Each number is 200 + 30 x the weight over its row's rms, rounded and kept within 0 to 999. Layers, rows and columns count from 0. The size before them is the row's rms in percent of the matrix's.

# layer 2 attention key, 96x96, rms 0.148, rows 0-95, columns 48-95
124,157,214,197,200,208,191,234,178,227,170,209,175,197,165,191,224,212,229,182,173,208,177,204,262,193,227,181,207,273,256,200,214,195,183,186,209,200,194,151,187,196,139,232,228,225,185,133,197
120,172,239,178,204,169,192,213,211,219,178,172,181,200,197,158,131,163,165,214,177,198,202,185,224,231,180,212,220,177,203,250,216,210,159,231,220,229,179,209,194,220,202,222,193,235,192,188,197
115,179,152,260,175,168,212,205,255,185,229,223,222,214,230,190,212,181,214,194,223,190,216,220,185,213,219,167,192,148,184,168,211,245,220,221,178,240,171,203,174,210,262,127,244,159,172,246,253
098,223,221,185,212,183,238,191,212,204,162,167,158,218,231,158,180,205,215,233,153,152,136,187,186,263,201,161,218,194,196,203,237,182,198,187,251,245,170,215,142,201,191,214,227,188,188,204,208
117,240,219,183,175,207,202,199,160,193,170,218,180,168,190,146,240,201,187,223,215,172,259,280,203,216,226,192,186,223,173,283,186,198,157,216,235,246,169,183,226,224,214,194,221,199,223,162,222
135,199,201,191,236,196,179,225,187,222,215,221,191,213,142,212,214,183,208,238,163,162,228,215,260,133,160,140,274,210,219,187,215,200,146,228,220,271,170,202,188,193,227,251,214,236,231,211,241
113,202,208,147,182,173,191,201,202,221,214,189,202,271,185,192,207,158,247,219,226,247,179,206,172,203,194,208,176,150,135,205,204,236,198,210,221,213,221,159,178,203,211,161,234,231,229,226,252
125,201,196,176,228,241,156,258,210,231,244,204,218,249,129,229,176,229,215,211,161,187,203,202,240,194,222,167,255,218,279,208,189,163,179,171,196,170,223,201,183,254,200,234,199,201,167,179,227
108,212,150,186,223,190,215,159,196,244,189,211,229,207,278,174,215,174,181,198,214,159,173,203,176,232,182,207,262,189,193,233,184,186,160,209,238,221,186,239,220,152,188,256,206,226,189,182,197
124,276,203,235,151,245,188,191,233,281,203,212,208,220,167,207,219,255,165,215,215,219,178,189,172,242,167,192,230,200,195,241,161,218,188,189,200,142,246,204,207,196,152,174,213,180,208,238,222
112,212,200,213,137,181,157,219,159,222,224,145,208,176,208,174,207,182,166,200,249,151,220,230,237,151,183,154,194,227,279,234,187,187,235,245,225,161,170,162,220,174,243,220,216,200,199,222,191
130,174,219,273,216,214,241,206,154,227,195,210,194,196,163,230,234,224,214,183,210,244,140,183,154,251,229,229,206,232,188,223,145,234,195,155,198,165,237,149,191,163,201,204,206,192,111,218,239
099,221,166,209,218,167,203,189,154,207,205,189,254,249,143,172,211,201,238,195,262,170,166,234,181,169,202,244,244,161,231,271,195,189,223,213,180,166,242,210,235,220,177,193,187,238,201,166,236
111,194,193,222,201,169,132,248,217,212,178,183,213,239,210,230,178,169,210,213,211,209,172,163,194,181,151,198,252,223,245,203,187,189,158,241,220,176,251,233,205,209,207,249,203,175,228,216,158
100,206,184,122,202,248,175,216,192,169,204,195,188,199,193,222,209,251,229,206,158,141,237,194,216,215,210,234,243,161,202,221,181,190,228,199,201,188,203,191,258,190,214,192,202,208,171,149,213
108,272,152,183,220,149,202,204,214,250,240,172,198,221,141,203,187,194,221,170,227,201,142,206,165,177,233,156,237,202,179,218,225,206,222,231,159,188,214,210,245,184,189,216,194,211,186,229,215
102,171,143,142,232,163,151,212,213,223,258,142,207,176,192,158,170,210,224,236,179,167,152,226,213,213,246,195,248,193,242,209,183,161,250,253,211,197,207,199,242,239,237,175,193,175,133,194,234
129,154,145,181,238,208,251,157,240,200,192,142,209,174,218,201,233,205,230,202,167,222,215,178,222,227,175,247,183,258,233,162,200,171,186,203,167,264,173,189,222,176,235,221,204,194,192,182,209
119,204,152,242,193,123,144,246,230,187,203,220,186,252,266,178,150,195,138,231,186,216,204,196,180,192,196,240,197,179,227,189,217,156,205,192,216,173,172,196,205,234,239,183,189,197,202,204,244
126,195,222,162,202,230,178,141,203,207,178,153,146,186,175,130,197,209,225,224,166,172,190,171,229,204,241,149,181,166,180,231,199,262,199,168,202,216,209,242,175,215,189,184,200,181,229,249,167
131,232,245,195,217,189,237,153,200,206,215,220,176,171,218,216,218,177,174,166,253,139,229,216,184,197,203,196,190,202,150,202,181,182,196,243,230,233,208,241,236,174,185,174,159,236,156,157,182
129,196,174,132,191,233,156,220,230,194,186,123,195,188,206,138,175,256,175,201,183,215,201,217,257,187,179,253,222,182,246,149,236,184,213,194,189,176,223,197,214,224,223,217,251,169,151,153,191
118,195,221,191,174,211,180,159,175,215,213,232,207,156,237,152,180,219,177,233,279,225,187,190,124,238,207,290,222,219,193,188,203,172,219,208,227,143,201,211,221,126,238,185,184,195,205,194,165
114,240,204,240,250,166,187,233,234,199,214,181,197,261,145,234,212,179,223,107,174,267,181,172,207,165,263,206,181,227,172,220,191,204,181,197,218,185,244,163,206,217,118,215,209,192,208,212,197
128,176,173,163,215,179,133,202,254,181,176,172,159,196,204,164,218,179,238,188,155,218,246,226,227,159,173,212,231,196,233,202,198,159,159,201,213,203,222,213,188,180,243,214,180,189,138,150,214
104,245,124,199,208,189,209,213,203,226,205,201,190,225,151,177,198,187,208,219,220,206,167,170,247,226,156,142,251,182,200,168,219,173,169,155,234,176,204,194,200,216,172,208,186,202,202,203,195
104,177,174,235,169,221,227,211,166,216,284,197,199,206,159,259,159,184,192,170,219,193,236,207,251,166,198,206,200,144,184,163,183,210,218,261,172,186,163,234,185,238,211,190,202,195,213,176,229
104,216,155,190,175,170,208,167,234,202,196,233,253,203,209,209,219,179,185,207,205,220,184,193,136,134,162,176,234,215,177,205,238,263,165,238,181,161,192,171,188,257,227,189,184,212,270,186,170
114,149,176,163,183,216,179,192,223,186,175,189,189,232,203,222,248,191,214,143,174,203,199,185,201,251,200,197,160,158,264,170,215,248,214,225,200,175,161,218,213,287,136,191,214,204,165,191,187
122,219,241,221,215,157,168,194,242,177,152,186,201,171,242,178,201,233,181,189,216,230,225,224,156,205,189,235,193,164,177,213,188,205,206,164,185,198,230,173,199,193,240,155,215,211,188,211,228
141,194,151,219,171,175,177,261,211,190,254,179,218,145,247,220,182,198,171,210,194,171,170,196,181,260,232,170,158,206,181,210,193,185,237,206,253,176,216,218,170,179,260,143,219,205,210,193,184
116,150,251,168,186,266,184,230,219,203,185,221,224,180,153,214,211,219,205,172,213,198,193,196,209,215,222,214,219,242,227,228,200,205,213,191,219,177,225,197,227,185,179,206,215,202,190,189,136
110,197,174,228,187,169,169,229,200,209,235,235,230,159,232,186,178,229,152,195,169,156,192,224,157,134,188,174,229,251,241,182,190,183,218,226,192,217,177,205,229,226,226,173,184,200,230,227,167
125,244,222,210,212,211,250,140,216,200,183,159,159,174,233,144,201,193,177,189,170,220,177,168,192,217,204,194,253,190,137,235,202,238,176,171,238,268,180,191,162,171,161,143,191,232,174,212,246
094,254,215,146,180,191,179,200,176,173,153,199,204,198,167,166,169,168,239,207,181,223,168,200,210,172,196,213,173,233,167,211,237,222,183,163,226,213,222,235,184,241,223,238,169,163,191,204,232
105,192,224,166,237,150,228,162,207,213,167,140,199,164,182,151,190,181,209,205,199,236,188,153,160,142,186,223,207,229,175,193,172,192,172,182,224,234,156,154,155,121,202,234,180,199,173,186,180
103,203,197,165,183,202,193,213,186,197,155,236,163,199,242,187,184,256,156,204,189,213,190,184,215,183,207,191,152,179,244,126,207,171,184,210,176,150,195,219,178,223,168,243,219,185,215,193,175
093,197,243,197,190,211,203,240,219,203,184,164,165,252,208,221,219,195,256,203,245,257,208,160,216,201,166,255,192,180,191,173,257,204,190,168,187,170,151,245,187,201,221,167,245,195,209,232,214
120,188,244,200,243,193,172,174,218,210,181,201,195,255,161,230,256,160,210,230,198,221,203,164,131,205,199,234,246,177,211,238,213,219,142,159,227,216,197,217,181,229,183,269,175,212,155,198,209
099,189,182,185,190,198,217,249,182,211,179,223,189,171,118,189,178,151,241,183,163,173,232,182,245,180,194,192,193,219,199,277,217,250,182,186,172,187,205,202,187,200,196,227,169,163,200,270,232
076,171,197,196,184,216,188,242,162,184,181,220,221,197,157,255,158,204,247,193,188,227,192,159,186,172,143,186,168,180,254,160,215,191,226,219,221,213,187,113,216,205,229,179,210,187,202,167,197
097,192,218,207,260,227,188,266,219,195,154,209,156,165,207,239,221,200,171,207,216,213,164,231,133,224,198,218,264,216,199,211,206,209,183,163,206,189,198,255,206,230,184,240,197,186,203,183,213
085,198,203,170,157,204,207,186,202,207,193,174,220,240,235,266,204,230,207,245,175,195,143,200,142,159,200,196,191,228,172,143,216,234,171,180,209,246,188,203,196,207,224,214,245,151,146,187,203
113,173,210,203,201,197,176,194,173,226,216,240,185,201,208,233,208,158,191,172,213,183,217,200,222,163,180,211,178,222,236,181,170,140,140,216,198,236,166,190,206,189,254,176,205,219,217,161,219
093,217,267,196,162,193,159,225,168,135,221,231,187,182,193,260,195,188,178,186,232,174,238,222,223,225,224,222,171,223,212,207,192,209,203,188,223,215,145,214,196,166,203,217,228,197,181,196,171
114,236,158,234,178,196,224,216,226,191,173,229,236,240,249,178,204,227,204,218,171,206,157,256,218,220,194,178,211,184,198,148,183,203,230,171,213,194,211,168,133,229,187,241,228,189,204,183,158
108,190,240,173,216,163,187,204,255,162,166,142,160,214,208,172,208,204,231,229,129,218,183,186,210,208,151,233,245,191,218,181,218,171,219,146,187,226,171,221,202,187,195,190,201,182,114,219,182
102,156,237,184,189,202,224,216,196,229,194,219,195,205,166,292,209,195,214,237,257,205,175,170,159,180,211,205,146,229,196,214,196,226,237,209,164,218,149,212,221,239,236,174,174,167,202,165,164
087,147,195,142,199,204,255,230,194,243,207,179,246,174,225,224,181,194,182,216,238,151,191,215,205,182,184,162,170,225,220,233,137,211,237,179,194,219,244,229,209,163,169,219,201,152,162,188,208
108,201,244,159,245,174,175,208,252,246,178,161,208,222,210,189,151,178,243,177,218,197,136,174,220,197,210,192,253,175,157,207,250,186,259,184,195,195,163,238,186,206,170,209,171,215,260,205,281
111,241,185,199,253,194,198,145,254,206,192,179,171,185,206,164,171,204,209,155,208,192,241,140,179,208,262,212,283,187,148,201,229,204,211,195,194,191,189,185,233,164,175,182,167,195,212,253,267
115,195,263,200,228,247,213,189,207,250,251,247,209,212,231,239,260,205,216,223,230,131,263,240,206,200,190,191,220,234,198,269,152,185,205,214,202,221,199,187,168,182,223,170,195,255,214,178,173
088,198,235,186,154,211,180,179,175,241,208,182,180,170,157,172,130,192,241,163,210,172,195,194,231,217,202,201,207,207,149,199,255,177,214,242,203,175,190,128,231,198,163,209,160,224,172,194,191
106,223,243,185,223,206,198,184,160,239,166,156,161,244,182,178,215,181,170,160,235,196,185,162,148,265,243,169,195,250,220,226,165,190,203,166,161,217,175,255,205,211,228,174,149,187,218,224,249
128,154,233,216,177,239,211,227,221,192,232,213,231,220,236,239,227,205,182,274,215,185,258,240,159,188,170,192,174,205,239,176,173,189,189,190,190,214,157,202,182,246,235,186,247,178,179,183,148
095,183,210,128,216,150,167,175,235,177,156,202,203,212,167,238,231,215,225,173,179,237,263,225,228,191,212,224,174,225,225,215,202,193,190,162,194,207,197,180,160,162,155,236,245,224,189,185,160
105,202,218,180,197,167,188,198,209,239,233,204,134,177,237,241,154,178,189,245,198,185,224,213,167,165,233,204,169,267,208,186,213,215,236,183,194,237,146,208,164,227,234,171,150,176,149,218,197
099,208,164,162,190,205,223,181,255,178,221,169,192,165,260,196,185,191,199,182,175,214,215,204,200,189,209,238,179,206,223,202,251,167,265,165,167,227,210,254,168,196,196,177,196,212,248,220,246
098,182,197,200,240,220,196,146,214,190,195,175,182,218,195,189,188,192,225,189,150,217,156,189,185,183,169,218,211,169,208,171,242,261,181,202,197,219,195,242,212,217,220,260,189,192,175,208,177
108,222,208,170,249,164,213,213,255,205,136,152,196,242,246,172,182,194,226,217,240,258,141,238,169,212,239,227,178,171,227,163,198,161,174,187,199,210,193,214,194,233,140,232,187,196,198,194,239
098,172,198,160,159,151,173,186,217,190,140,198,190,223,225,180,155,218,247,156,197,166,160,180,234,189,179,210,190,219,201,244,219,204,155,250,203,171,236,138,177,221,175,273,219,220,148,223,175
117,189,208,214,250,206,257,206,232,177,177,204,217,171,235,191,260,224,208,164,234,216,235,220,217,168,151,206,187,235,212,180,201,146,209,226,235,246,264,152,254,138,199,169,207,196,218,215,211
110,187,227,158,210,224,153,199,239,251,161,239,237,202,231,166,223,203,185,175,213,176,229,249,182,146,194,243,169,224,217,244,203,215,168,169,206,169,208,196,205,209,184,200,208,229,177,115,175
117,221,222,214,94,208,135,233,179,164,210,254,194,184,151,169,178,218,228,211,178,208,196,180,190,228,225,179,171,235,232,155,218,205,260,244,177,132,195,207,161,205,257,169,182,163,201,217,147
053,202,231,202,205,208,189,204,252,185,176,182,207,189,180,207,177,236,208,236,212,269,180,198,179,245,215,194,201,191,193,168,206,260,237,208,184,169,227,266,185,241,188,242,217,175,228,216,247
070,175,225,182,241,167,248,148,191,186,213,182,205,231,215,196,216,234,235,227,152,184,211,209,222,193,182,174,189,188,196,201,258,202,210,190,197,203,281,172,213,196,223,215,225,229,224,198,193
079,210,186,200,163,219,216,218,256,205,217,190,169,260,253,167,176,187,164,239,203,243,168,206,199,225,246,213,215,186,194,210,248,199,259,225,202,188,219,273,213,238,255,197,201,168,227,258,270
065,221,183,210,247,149,262,138,164,221,183,176,204,148,188,163,237,224,215,168,226,187,145,172,171,246,221,228,213,229,138,226,198,195,144,185,196,259,225,189,173,180,137,196,166,219,164,213,225
081,213,183,151,228,186,178,181,200,204,140,133,152,222,158,144,202,141,208,158,186,226,191,193,235,212,176,212,242,167,158,225,190,179,190,148,218,188,193,193,189,182,151,201,155,213,135,217,215
068,187,167,208,157,145,127,193,222,187,212,166,211,215,260,206,126,197,213,221,165,222,172,190,197,191,204,222,166,157,151,146,209,241,192,164,176,167,194,217,167,263,179,209,194,185,170,207,215
075,203,243,223,182,235,223,221,200,197,223,227,200,209,226,231,238,190,161,199,187,219,230,218,154,185,216,204,245,213,167,263,153,255,188,199,222,239,203,223,208,144,210,197,194,157,175,173,231
053,256,284,173,217,189,133,225,237,197,190,190,154,206,177,188,169,164,179,226,204,192,227,201,198,160,190,233,238,188,209,220,219,174,182,189,175,160,190,218,166,221,211,251,202,213,149,192,126
053,209,230,206,165,216,152,184,186,205,193,238,250,212,169,195,241,214,201,201,208,188,252,209,190,171,216,242,168,273,181,217,193,159,220,231,177,227,180,228,209,212,242,232,201,233,160,260,195
077,183,260,217,238,191,214,181,205,198,203,243,224,207,206,229,232,178,192,214,220,212,195,242,182,205,206,215,268,228,223,226,167,228,160,202,240,212,228,172,234,140,158,240,231,208,164,192,210
075,216,173,227,241,162,198,153,213,185,168,188,169,153,168,158,155,167,165,193,187,204,97,192,192,205,178,186,245,173,166,200,192,224,185,174,197,187,241,227,205,192,127,210,145,167,174,217,195
073,178,173,263,121,197,202,254,194,234,250,226,195,197,240,229,262,224,224,196,202,225,258,225,185,235,212,200,189,256,245,205,180,214,229,240,180,195,255,186,205,205,243,172,223,172,227,208,197
103,191,187,194,146,226,195,235,131,211,258,272,259,212,190,252,194,212,187,253,192,153,225,259,231,173,182,163,155,234,222,202,182,210,209,229,186,197,220,197,176,231,253,175,211,185,218,162,149
067,190,226,165,196,230,176,191,201,187,200,224,209,209,172,205,189,222,210,132,222,168,235,165,279,158,181,231,184,212,234,233,221,125,180,195,245,186,189,170,179,169,266,211,167,267,219,186,152
060,195,185,191,198,241,240,212,221,236,204,197,176,218,147,233,216,170,179,198,181,180,190,189,217,214,165,220,195,197,189,233,144,201,153,170,206,189,158,187,251,212,188,151,190,212,140,208,173
064,200,204,198,240,217,215,228,84,203,187,185,159,200,218,232,263,207,227,186,262,193,203,203,225,203,251,179,176,209,223,232,163,228,169,234,226,202,173,178,210,203,167,191,216,206,148,192,216
095,171,191,250,202,235,221,223,219,208,253,279,238,205,217,273,240,213,195,260,204,183,233,251,222,248,207,203,162,213,242,189,190,181,231,215,197,198,211,204,195,257,261,191,238,175,231,208,175
082,142,202,240,162,203,198,223,135,174,192,223,204,181,147,201,189,209,183,214,197,187,196,188,189,145,195,181,124,225,237,164,160,182,199,190,186,156,149,189,171,238,229,166,196,187,189,164,132
067,144,221,233,231,190,234,156,189,207,209,248,175,171,156,215,235,166,190,185,237,175,227,174,152,183,169,233,200,198,199,224,161,184,188,217,199,202,124,151,201,180,198,192,200,187,158,221,198
064,123,179,239,153,183,223,262,181,231,272,233,203,167,194,198,252,188,179,241,235,167,213,202,161,136,175,206,153,203,217,197,176,198,228,261,183,215,219,172,209,165,264,228,189,201,181,157,153
081,202,182,259,145,232,189,273,222,202,244,221,218,186,241,229,199,188,188,237,242,207,198,211,254,218,247,190,196,205,213,162,147,218,249,243,211,197,198,227,222,255,229,143,216,226,206,220,194
070,129,213,216,271,234,231,239,194,211,206,165,212,186,213,211,255,174,218,211,207,190,162,172,190,233,194,197,188,190,146,222,147,205,185,172,232,213,211,196,172,206,190,225,220,198,132,191,248
063,204,154,213,183,206,220,207,203,168,188,179,229,231,218,194,161,240,221,209,198,212,179,187,153,224,218,221,229,161,194,207,239,194,223,213,201,159,205,249,147,199,173,217,205,194,202,263,212
071,162,205,203,224,214,239,202,224,223,218,148,202,189,215,205,222,198,187,172,200,197,190,175,248,211,188,227,198,161,180,248,219,154,183,207,282,255,210,185,210,198,215,195,143,249,199,198,209
090,245,171,216,204,202,251,218,255,182,179,195,215,221,232,178,179,210,237,210,180,232,185,184,245,243,240,249,205,194,176,189,225,210,246,194,189,205,191,223,209,219,170,197,191,200,247,241,202
070,226,185,179,203,190,158,244,258,178,152,189,185,245,227,191,192,171,187,200,179,246,218,243,252,188,232,184,228,230,202,165,179,181,260,142,211,183,227,163,181,208,210,189,234,216,184,199,235
061,209,222,196,200,202,278,198,169,234,211,207,242,187,151,176,176,265,205,232,182,224,191,262,170,202,221,180,218,193,183,247,214,222,261,199,185,216,208,248,159,223,217,250,181,205,250,217,176
088,191,145,176,175,201,216,210,193,171,215,181,177,201,214,194,198,230,191,176,177,186,136,195,137,199,187,158,169,152,233,136,228,206,237,200,174,149,195,214,206,185,156,177,197,134,195,214,173
058,208,183,200,184,221,287,189,237,226,189,172,183,156,182,211,209,213,237,174,187,259,180,202,181,248,233,191,186,248,140,186,206,205,241,178,159,209,184,212,181,176,214,192,190,134,159,190,261
066,181,180,171,236,180,193,234,233,210,184,158,190,208,203,176,203,218,235,246,141,211,165,233,225,215,219,226,247,170,201,238,251,174,231,193,224,164,197,195,167,259,187,231,225,199,175,163,253
066,210,200,147,204,178,212,224,219,210,230,137,193,175,209,170,181,241,230,215,230,249,204,216,230,201,210,213,208,183,227,197,223,139,242,198,193,150,188,196,192,209,234,205,173,205,189,263,231
081,185,175,210,187,213,169,194,173,209,224,296,233,160,167,261,203,194,189,193,229,172,241,227,193,195,181,180,161,258,255,199,166,177,198,235,153,160,183,184,246,213,220,166,204,204,213,188,136